python train.py --d_model=160 --n_head=2 --norm_place="pre" --tie_embeddings=false --lr_mult_qkv=0.7 --batch_tokens=[32768, 65536] --seq_len=256
Each number is 128 + 32 x the weight over its row's rms, rounded and kept within 0 to 255. Layers, rows and columns count from 0. The size above them is the row's rms in percent of the matrix's.

# layer 6 MLP up, 384x160, rms 0.27, rows 254-293, columns 80-159
size [101 100  99 102 104  97  98 103  96 105  78 105 100  95  98 100  98  97 104 103 103  91 112 105 101 115  88 106  94  98 104  92 102 112 102 102 104  99  93 103]
[[110  84 139 122 121 153 159 132 119 100 115 168 182 159 147 142 108  95 118 121 106 147 107  83 163 128 155 115 108 186 130 140 124 125  86 156 100 120  73  80 100 145 135 156 143 132 155  73 207  48 157 166 150 146 118 199  97 108  98  96 152 107  87 115  72 135 105 187 155  64 153 150 121 178 113 124 132 170 104 148]
 [200  69 147 114 121 124  97 125 137 115 143 113  90 148 120 128 139 162 130 106 143 111 149 122 213  93 136 123  99 116 131 115 182 117 125 105 151 126 196 123 147 173 103  70  71 105 130 112 121 146 178  74 106  96  91 105 122  87 123 142  80 145 100  70 106 195 147  82 138 147 124 110 111 162 117 163 162 157 104 130]
 [ 53 157 138 174  90 131 123 108 142 136  97 107 172  98 123  49 102 121 164 131 143 108 120 129 203 162 113 132 142 130  84 121 129 169 148 153 182 105 160 139 134 135 141 114  91 106 140 102  64 141 142 127 116 108 146 161 113 168 168 141  82  93  81 142 115 182 193  92 120 131 191 132 124 101  54  95 131 141 112 144]
 [ 82 108 164 102  56 118 110 116 147 137 156 131 119 132  92 136 163 180  78  93  93 135 173 151 118  73  97 146 125  77 197 112 145 175 163 171 135 145 105 105 101 104 101 182 137  93 139   0 127 155 147 111 151 148 120 154 119 190 157 136 131  95 112 121 161  92 126 133 139 113  95 155 150 153 150 123 119 150 102 130]
 [108 153 146  88 153 112 120  90 109 128 103 100 134 114 170 171 135 149 160 171 163  73 188 121 114 144  64 166 113  85 148 187 116 146 138 160 151 138 111 113 126 123 117  69 137 156 168 129 111 141 150 105  63 109 137 232 184 177 166 117 151 119 110  91 125 141 130  90 139 111 117 154 157  96 134 113 138  75 142  83]
 [130 121 147 117  83 104 173 111 116 117 132 131 141  67 125 181 118 131 135 114  56 170 100 128  91 187 152 105 109 165 119 122 128 116 197 135 102 120  88 153 119  76 141  91  95 173 147 112 196 121 133 134  78 146 155 149 111 196 127 138 157 153  93 108 149 136 192 106 120 107 103 167 141 161 134 113 166 137 179 215]
 [114 152  92 146 179 152 145 116  93 132 128  94 137 148 105 122 145 143 168 150 102 116 122 127 119 117 161 135 106 114  98  91 164 142 152 184 143 108 107 155 149 140 104 115 147 129 144 146 128 152 116 174 149  64 141 146 130 133 155 188 143 110 130 172 118 129 131 143  81 152 108 168 129 126 102 221 176 109 100  63]
 [221 165 121 100 127 101 189 120 121 136 161 134 122 176 136  97 128  98  70 162 105 150 138 144 125 119 125 119  88 126 166  81 134 137 158 157 114 108 123 129 145 166 124  68 141 152 107 146 132 122 177 100  88 104 117  92 128 119 156 144 101 108  88  42 173 129 117 116 111 170 118 147  78 170 181  91 139 119  95 151]
 [ 96 110 157 114  59 105  83 179  94 190 145 137  96  89  95 101 153  61 149 190 113  97 128 124 154 149  74 145 182 128 153  81 160 155 149 115 158 149  70 136 105 146 154  65 142 127 105 122 113 107 130  87 118 183  99 167 138 110 155 169  86 131 162  87 177 120  93 114 127  94  97 171 171 105 136 121 157 173 134  80]
 [118 148 121 170 132 135 134 118 149 139 140 163 144 177 127 125 153  86 172 114 104 130 123  44 161  93 145 191 154  71 153 138 100 148 181 106  96 162 131 190 124 177 113 138  83 110 119 105 147 129 137 133  66 107 130 132  99  75 150 111  83 184 133 132 142 118 121 185 128 174  93 152 129 178 105 127 174 169 141 177]
 [ 83 134 132  72 167  42 167 178  96  99 136 104 162  52 120 159 118 102 145 180 148 152 206 164 171 144  70 149 156 124 131  77 135 128 133  73 120 123 147  71 126 105 105  90  71 149 161  97 151 155 169  94 121  81 161 115 132 178 147 139 135 154  95  98  78 144 142 144 148  94 140 118 106 105 155  64 164 144 210 150]
 [172 121 142 102 129 139 147  98  93  95 146 152 180 144 112 130 173 132  71 112 143 151 153  89 159 139  91  52 143 143 110 146 121 112  71 104 130 131 141 132 124  85 127 120 105 126 147 142 117  93 115 123 148 160  97 133  96  64  91  46 154  19 118 118 125 127 116 194 108 124 107 154 124  91 156  88  73 119 186 133]
 [ 99 141 140  83  76 139 134 186 180 144 152 152 125 198 117 104 161 144  82 124 185 164 181 105 189 146 182  60 138 143 115 147 152  92 139 161  92 119  74  74 133 111  96 130 156 180 132 171 136  89 123  70 197 120  92 113 113 144 149 133 132 168 113 167 133 136 108 107 157 161 135 127  74 125 130 127 159 109 118 114]
 [181 170 102 162 103 180 103 159 106 108 172  84 158  82  82  58 108  97 101 113 132 170 185 125 108 143 105 100 159 132 115 151 119  96 149 127 164 108 129 111 155 108 123 141 111 125 103 106 104 149 137 119 176 145 143 101  80 165  90  86 104 113 119 132 147 125 106 127 141 132 147 187 134  76 146 112 164 131  73 170]
 [114 129 140 137  96 158  92  84 138 168 118 185 132 107 125 106 133 177 192 154 111  87 165 135 119 150 126 119  61 161 115 144  83 140 168 115  78 110 128 178 226 138  68 155 126 140 144 113 139  85 146 120 121 160 133 116  97 113 121 157 125 110 126  86  94 152 115 139 150 115 103 108 114  77  44  99  72 106  91 139]
 [110 138 124 139 125 140 162 153 156 122 138 196 172 117 125 163 142 134 166 139 167 139 129 117 115 128  97 156 140 130  51  93  83 158  95 127 117 147 146 140 107 132 114  80 106 138 126  94 127 140 142 116 133 148 111 138  57 141 151 105 126 164 106  53 144  89 168  98 172 194  55 138  75 114 161 148 165 138  94 127]
 [123 102 112  97 115 150  96 142 103  97 131 142 110 138 101 142 135 194 167 163 184 177 118 153 120  68 127 139 131  87 145 151 109 135 192  99 121 102 183 111 118 150 106  78  93 128  93 141 129 168 127 149  92 116 143  62  60 189 139 130 122  87 141 134 129 122 108 168 175  32  77 141 118 166 117 106  93  98  93 115]
 [156  82 127 124 104 139 188  78 139 189 113  87 128 143  97 146 140 113 154 133 170  71 198 107 120 167  67 127 174 135  70 144 103  84 148 152 119 111  73 152 145 165 118 146 104 137 138 132 149 117 161 125 182 145 152 115 157 195 143 154 108 105 127 164 153 176 152  93 141 136 138 157  89  92 143  82 149 162 155 161]
 [144 135 178  97 129 130 156 127  92 140 134  80 122 165 108 166 154 126 149 141  68 145 117 112 105 145 152 124  80 191  85  53 160  94  88 103  96 105 136 129 101 126 158 108 234 169  94 167 128 110 124 107 131 128 129  96 168 131  76 137 109 136 145 123 128  84  77 148 165 148  97 129 134 130  80 170 105 135 130 139]
 [129 150 158 120  64  92 157 156 140 173 162 118 177 162 139 106 141 142 143 119 124 117 177  82 137 118 173 134  92 159  68 143 130 146 156  83 181 148 115  71 135  98 129 168 102  99  97 169 131 108  81 163 120  88 135 118 163 139 173  69 183 117 140 147 114  98 116  54 145  93 191 111 185 185 195 109 138  64  73 121]
 [114 122  75 158 130 153  82 142 151 100 115 163 149 115  82 138 139 181  70 105 127 148 141 111 144 109 180 125 159 109 132  99  89 125 167 121 100 139 135 150 118 142 112 107 124  95 127 182 165  33 152 122 182 141  82 126 110 104 145 135  66 111 128 142 112 206 105 136 126 142 114 102 111 166 147 139  78  86 157 144]
 [168 110  54 168 142 111 120 112 144 168 126 171 153  68 102 111 156 147 124 107 126 172 175 122  99 152 144 156 130 130 153  99 177 157 139  34 160 180 140 174  82 132 104 143  84 160 144 127 148 116 105  67 111 112 115 136 108 162 102  65 130 148  90 101 164 113  57 105 150  73 121  73 142 112 127 114  92 144 150 109]
 [ 97  78 134 164 136 158 112  83 135 119 112 106 113 173 138 109 160 137 145 120 113  96 167 121 136 105 135 130 111 165 139 126  70 154 143  81 178  96 104 106 115 160 128  74 146 138 139  96 139 125 154  91 108 154 117 176 120 167 128 140  98 113 125  20 103 152  95 163 137 119 147 129  71 152 117  78 179 135 183  81]
 [118 138 121 177  87  98 111 135 157  70 147 103  62  98 145 173 112 112  83  88 109 134 107 103 158 107 106 172  66  97 171  55  84 118 176 146 139 131 166  73 163 124 137 138 189 133 153 131 182 161 165 172 163 145 158 180 130 138 200 136  83  82 178 131  89  47  98 164 129 144 114  82 150 177  77 122 136 149 114 105]
 [115 186 136 132  99 146 164 154  82 137 124 156 131 113  82 140  90 176 141  77 121 127 153 102 109  98 135  85 153 168 127 123 142 132 150 123  98 196 137 123 119 159 111 138  76 117 156  43  74 154 129 147 116 135 131 181 141 134 131 122 156 104  93 132 163  99 127 155  73 168  90 114 103 165 164 112 179 133 116  44]
 [136 153 156 134  93  97 172 157 174 170 173  77 155 145 166 155 122 109  98 135 133 209  90 147 183 157 138 138 104 156 186 109  69 125 139 111 138 107 115  94 122 149  77 143 187  94 154 116 153 131 166 157 101 148 234 103 119 139 143 145 175 129 151 206 148 133 137 145 126 175 144 167 120 172 158 164 126 153  79  81]
 [134 170  95 150 162 151 188 102 111 120 147 147 154 100 150 153 125 114 118 120 111 149 113 157 156 154 131 149 114  77 123  69 129 142 102 175 185 131 148 118 110 125 118 164 134 134 135 126 147  94 121 136  38  96 148 169 135 166  91 109 142 173  75 123 103 142 147 153 145 184 114 136  64  15 129 127  87 128 104 117]
 [128  84 147 104  94  86 169 113  80 203 151 117 117 121 154  99 161 107 136 127 192  97 106  52 145 144  96 135 187  91 144  72  82 174 152 145 157 104 140 154 156 187 182  97 134 129 125 152  90 134  91 179 108 137 163 110 134  83 128 103 135 106 118 127 119 139 190 191 164  88 127 122 114 160  67  98 136 141 105 145]
 [135 140 184  99 113 116 103 159  62 146 114 142 137 121 143 120 121 138 136 149 131 179 142 111 137  89 140 132  96  98  96  99 171  68 158 146 162  95  88 195 131 138 201 102 164 134 120 118 146 109  76  96 114 157 136 115 100 114 231 107 141 159 103  99 150  96 160 123 148 162 165 107 110 119 114 116 125 184 100 166]
 [137 199 122 154 103 138 148 171 140 156 124 133  75 151 180 120 145 189 173 134 130  81 131 105 127 112 130 176 100 110 118  88 111 162 146 130 168 128 106 101 114 149 125 115 136 176 101  92 107 157  78 197 100 176  98 171 160 137 170  98 102 123 133 143 121 128  20 168 151 118 119 149 143 111 126 139  80  94 114 133]
 [ 37  99  75  88 149 141 115  93 115 180  68 126  91 169  49 124  96  57 175 118 110 119 139 107 170 109 149 172 139 185 116 140 158 140 219 132 120 176  84 120 109  81 132 161 106 175 155 124 140 128 116 127  71 120 144 114 115 177 164 127 104 160 167 100 167 140 132 161 145 174 114 135 108 125 143 102 135 143 107 160]
 [ 99 159 143 144 109 116  78  49 206 159 198 151 117 160 153  72 165 116 134 183  90 143  76 133 155 133 139  98 153 126 116 149 136 100 112 148 121 142 142 117 122 106  85 182 137  91 132 101 126 149 173 187 161 237 143 114  84  88  98 201 103 129  95 120 176 149  96 150 123  97 144 114 120 182 172  98 190 151  92 132]
 [112 171 154 113 118  57  88  82 124 159 142 143  79 114  51 154 146 108 141 173 123 179 121 153 108 134  88  76 145  95 134 129  95 166 168 138  85  76 142 128 118 111 155 138  89 129 113 123 134 166  75 100 115 146 107 158 178 133 179 131 129 154  68 151 144 172 102 151 121 114  60 133 202 142 169 152 147 110 144 126]
 [ 98 120 152 153  36 103  98 170 125 117 139 117 138 128 140 119  76 106 155 103  81 176  84 150 154 102  98  81 106 133 158 177 113 108 130  98  73 113 179 117 162 107 151 117 136 113 125 143 137 147  89 123 138  71 178 147  27 169 101 174 116 133 109 160 112 166 170 166 187 103 125 168 106  86 162 171 122 122  77 116]
 [112 104 142 137 172 125 149  96  99 123 135  69  89  82  92 180 100  63 188  36  96 155  47 117 137 113 130 147 121 131 129 145 126 147 152 158 145 161  98 125 168  84 119  75  87 122 116 188 153 160 128 169 109  84 124 150 135  94 172 112 170 111 103 142 170  72 156 110 152 119 132 168 109 131 125 145 137 129 128 165]
 [104 126 108  99 119 147  72  77 102 130 135 182 119 124 151 118  79 129 140 112 132 109 117 149  98 122 104 156 157 150 157 142 122 105 115  76 132 143 113 120  82 118 162  95  92 129  99 104 118 230 116 160 109  92 119 106 152 142  82 124 155  72 176  95 152 109 153 138 205 138 154 125 115 114 111 132 139 122 147 122]
 [ 80 121 103 109  75  76  99 116 190 102 129 126 215 101  75 119 124  88 114 128 119 138 116 121 102 138 185 134  88 196 160 129 104 174 157  85 128 135 143 182  77  80 110 140  96 200 137 135 149 110  51 127 126  57 159 125 150 214 145 151  71  94 101 131 124 175 140 166  74 133 151 111 137 130 132 158 135 156 100 117]
 [ 56 113 124 132 164  98 134 168 122  64 165  96 143 130 135 106 115 159 126 101  79 129 124 100 126 112  80  83 151 157 120 136 127 143 102  60 182 111 155  48 108 125 113 100 139 167 114 128 111 128 142 179 111 160 135 107 110  98 174  92 124 140 103  96 152 124 103  85 198 140 179 125 126 119 119 155 100  59 103 118]
 [139 161 139 133 189 157 134 110  85 125 201 146 180 129 147  90  99 116 120  56  58 183 105 156 123 161 166 147 103 132 116 142 145 116 163 167 134 105 148 110 144 118 109 140 113 125 123 143 255 105 132 145 122 158  97 110 134 156 160 138  53 162 136 154 129 215 112 129 137  67  73 132 135 138 138 104 136 112  65 147]
 [142 164 132 145 143 154 122 117 150 110 149 129 125  99 105 122 138 129 148 159  83 152 132 135 116 126 127 103  89 164 133 118 150 126  88 175 147 191  95 133 148 127 165 107 114 143  90 157 175 187 137 130 144 188 150 142  99 148  47 118  91 132 156 132 110  44  86 172 109 162 138 167 164 135 143 198 155 166  88 161]]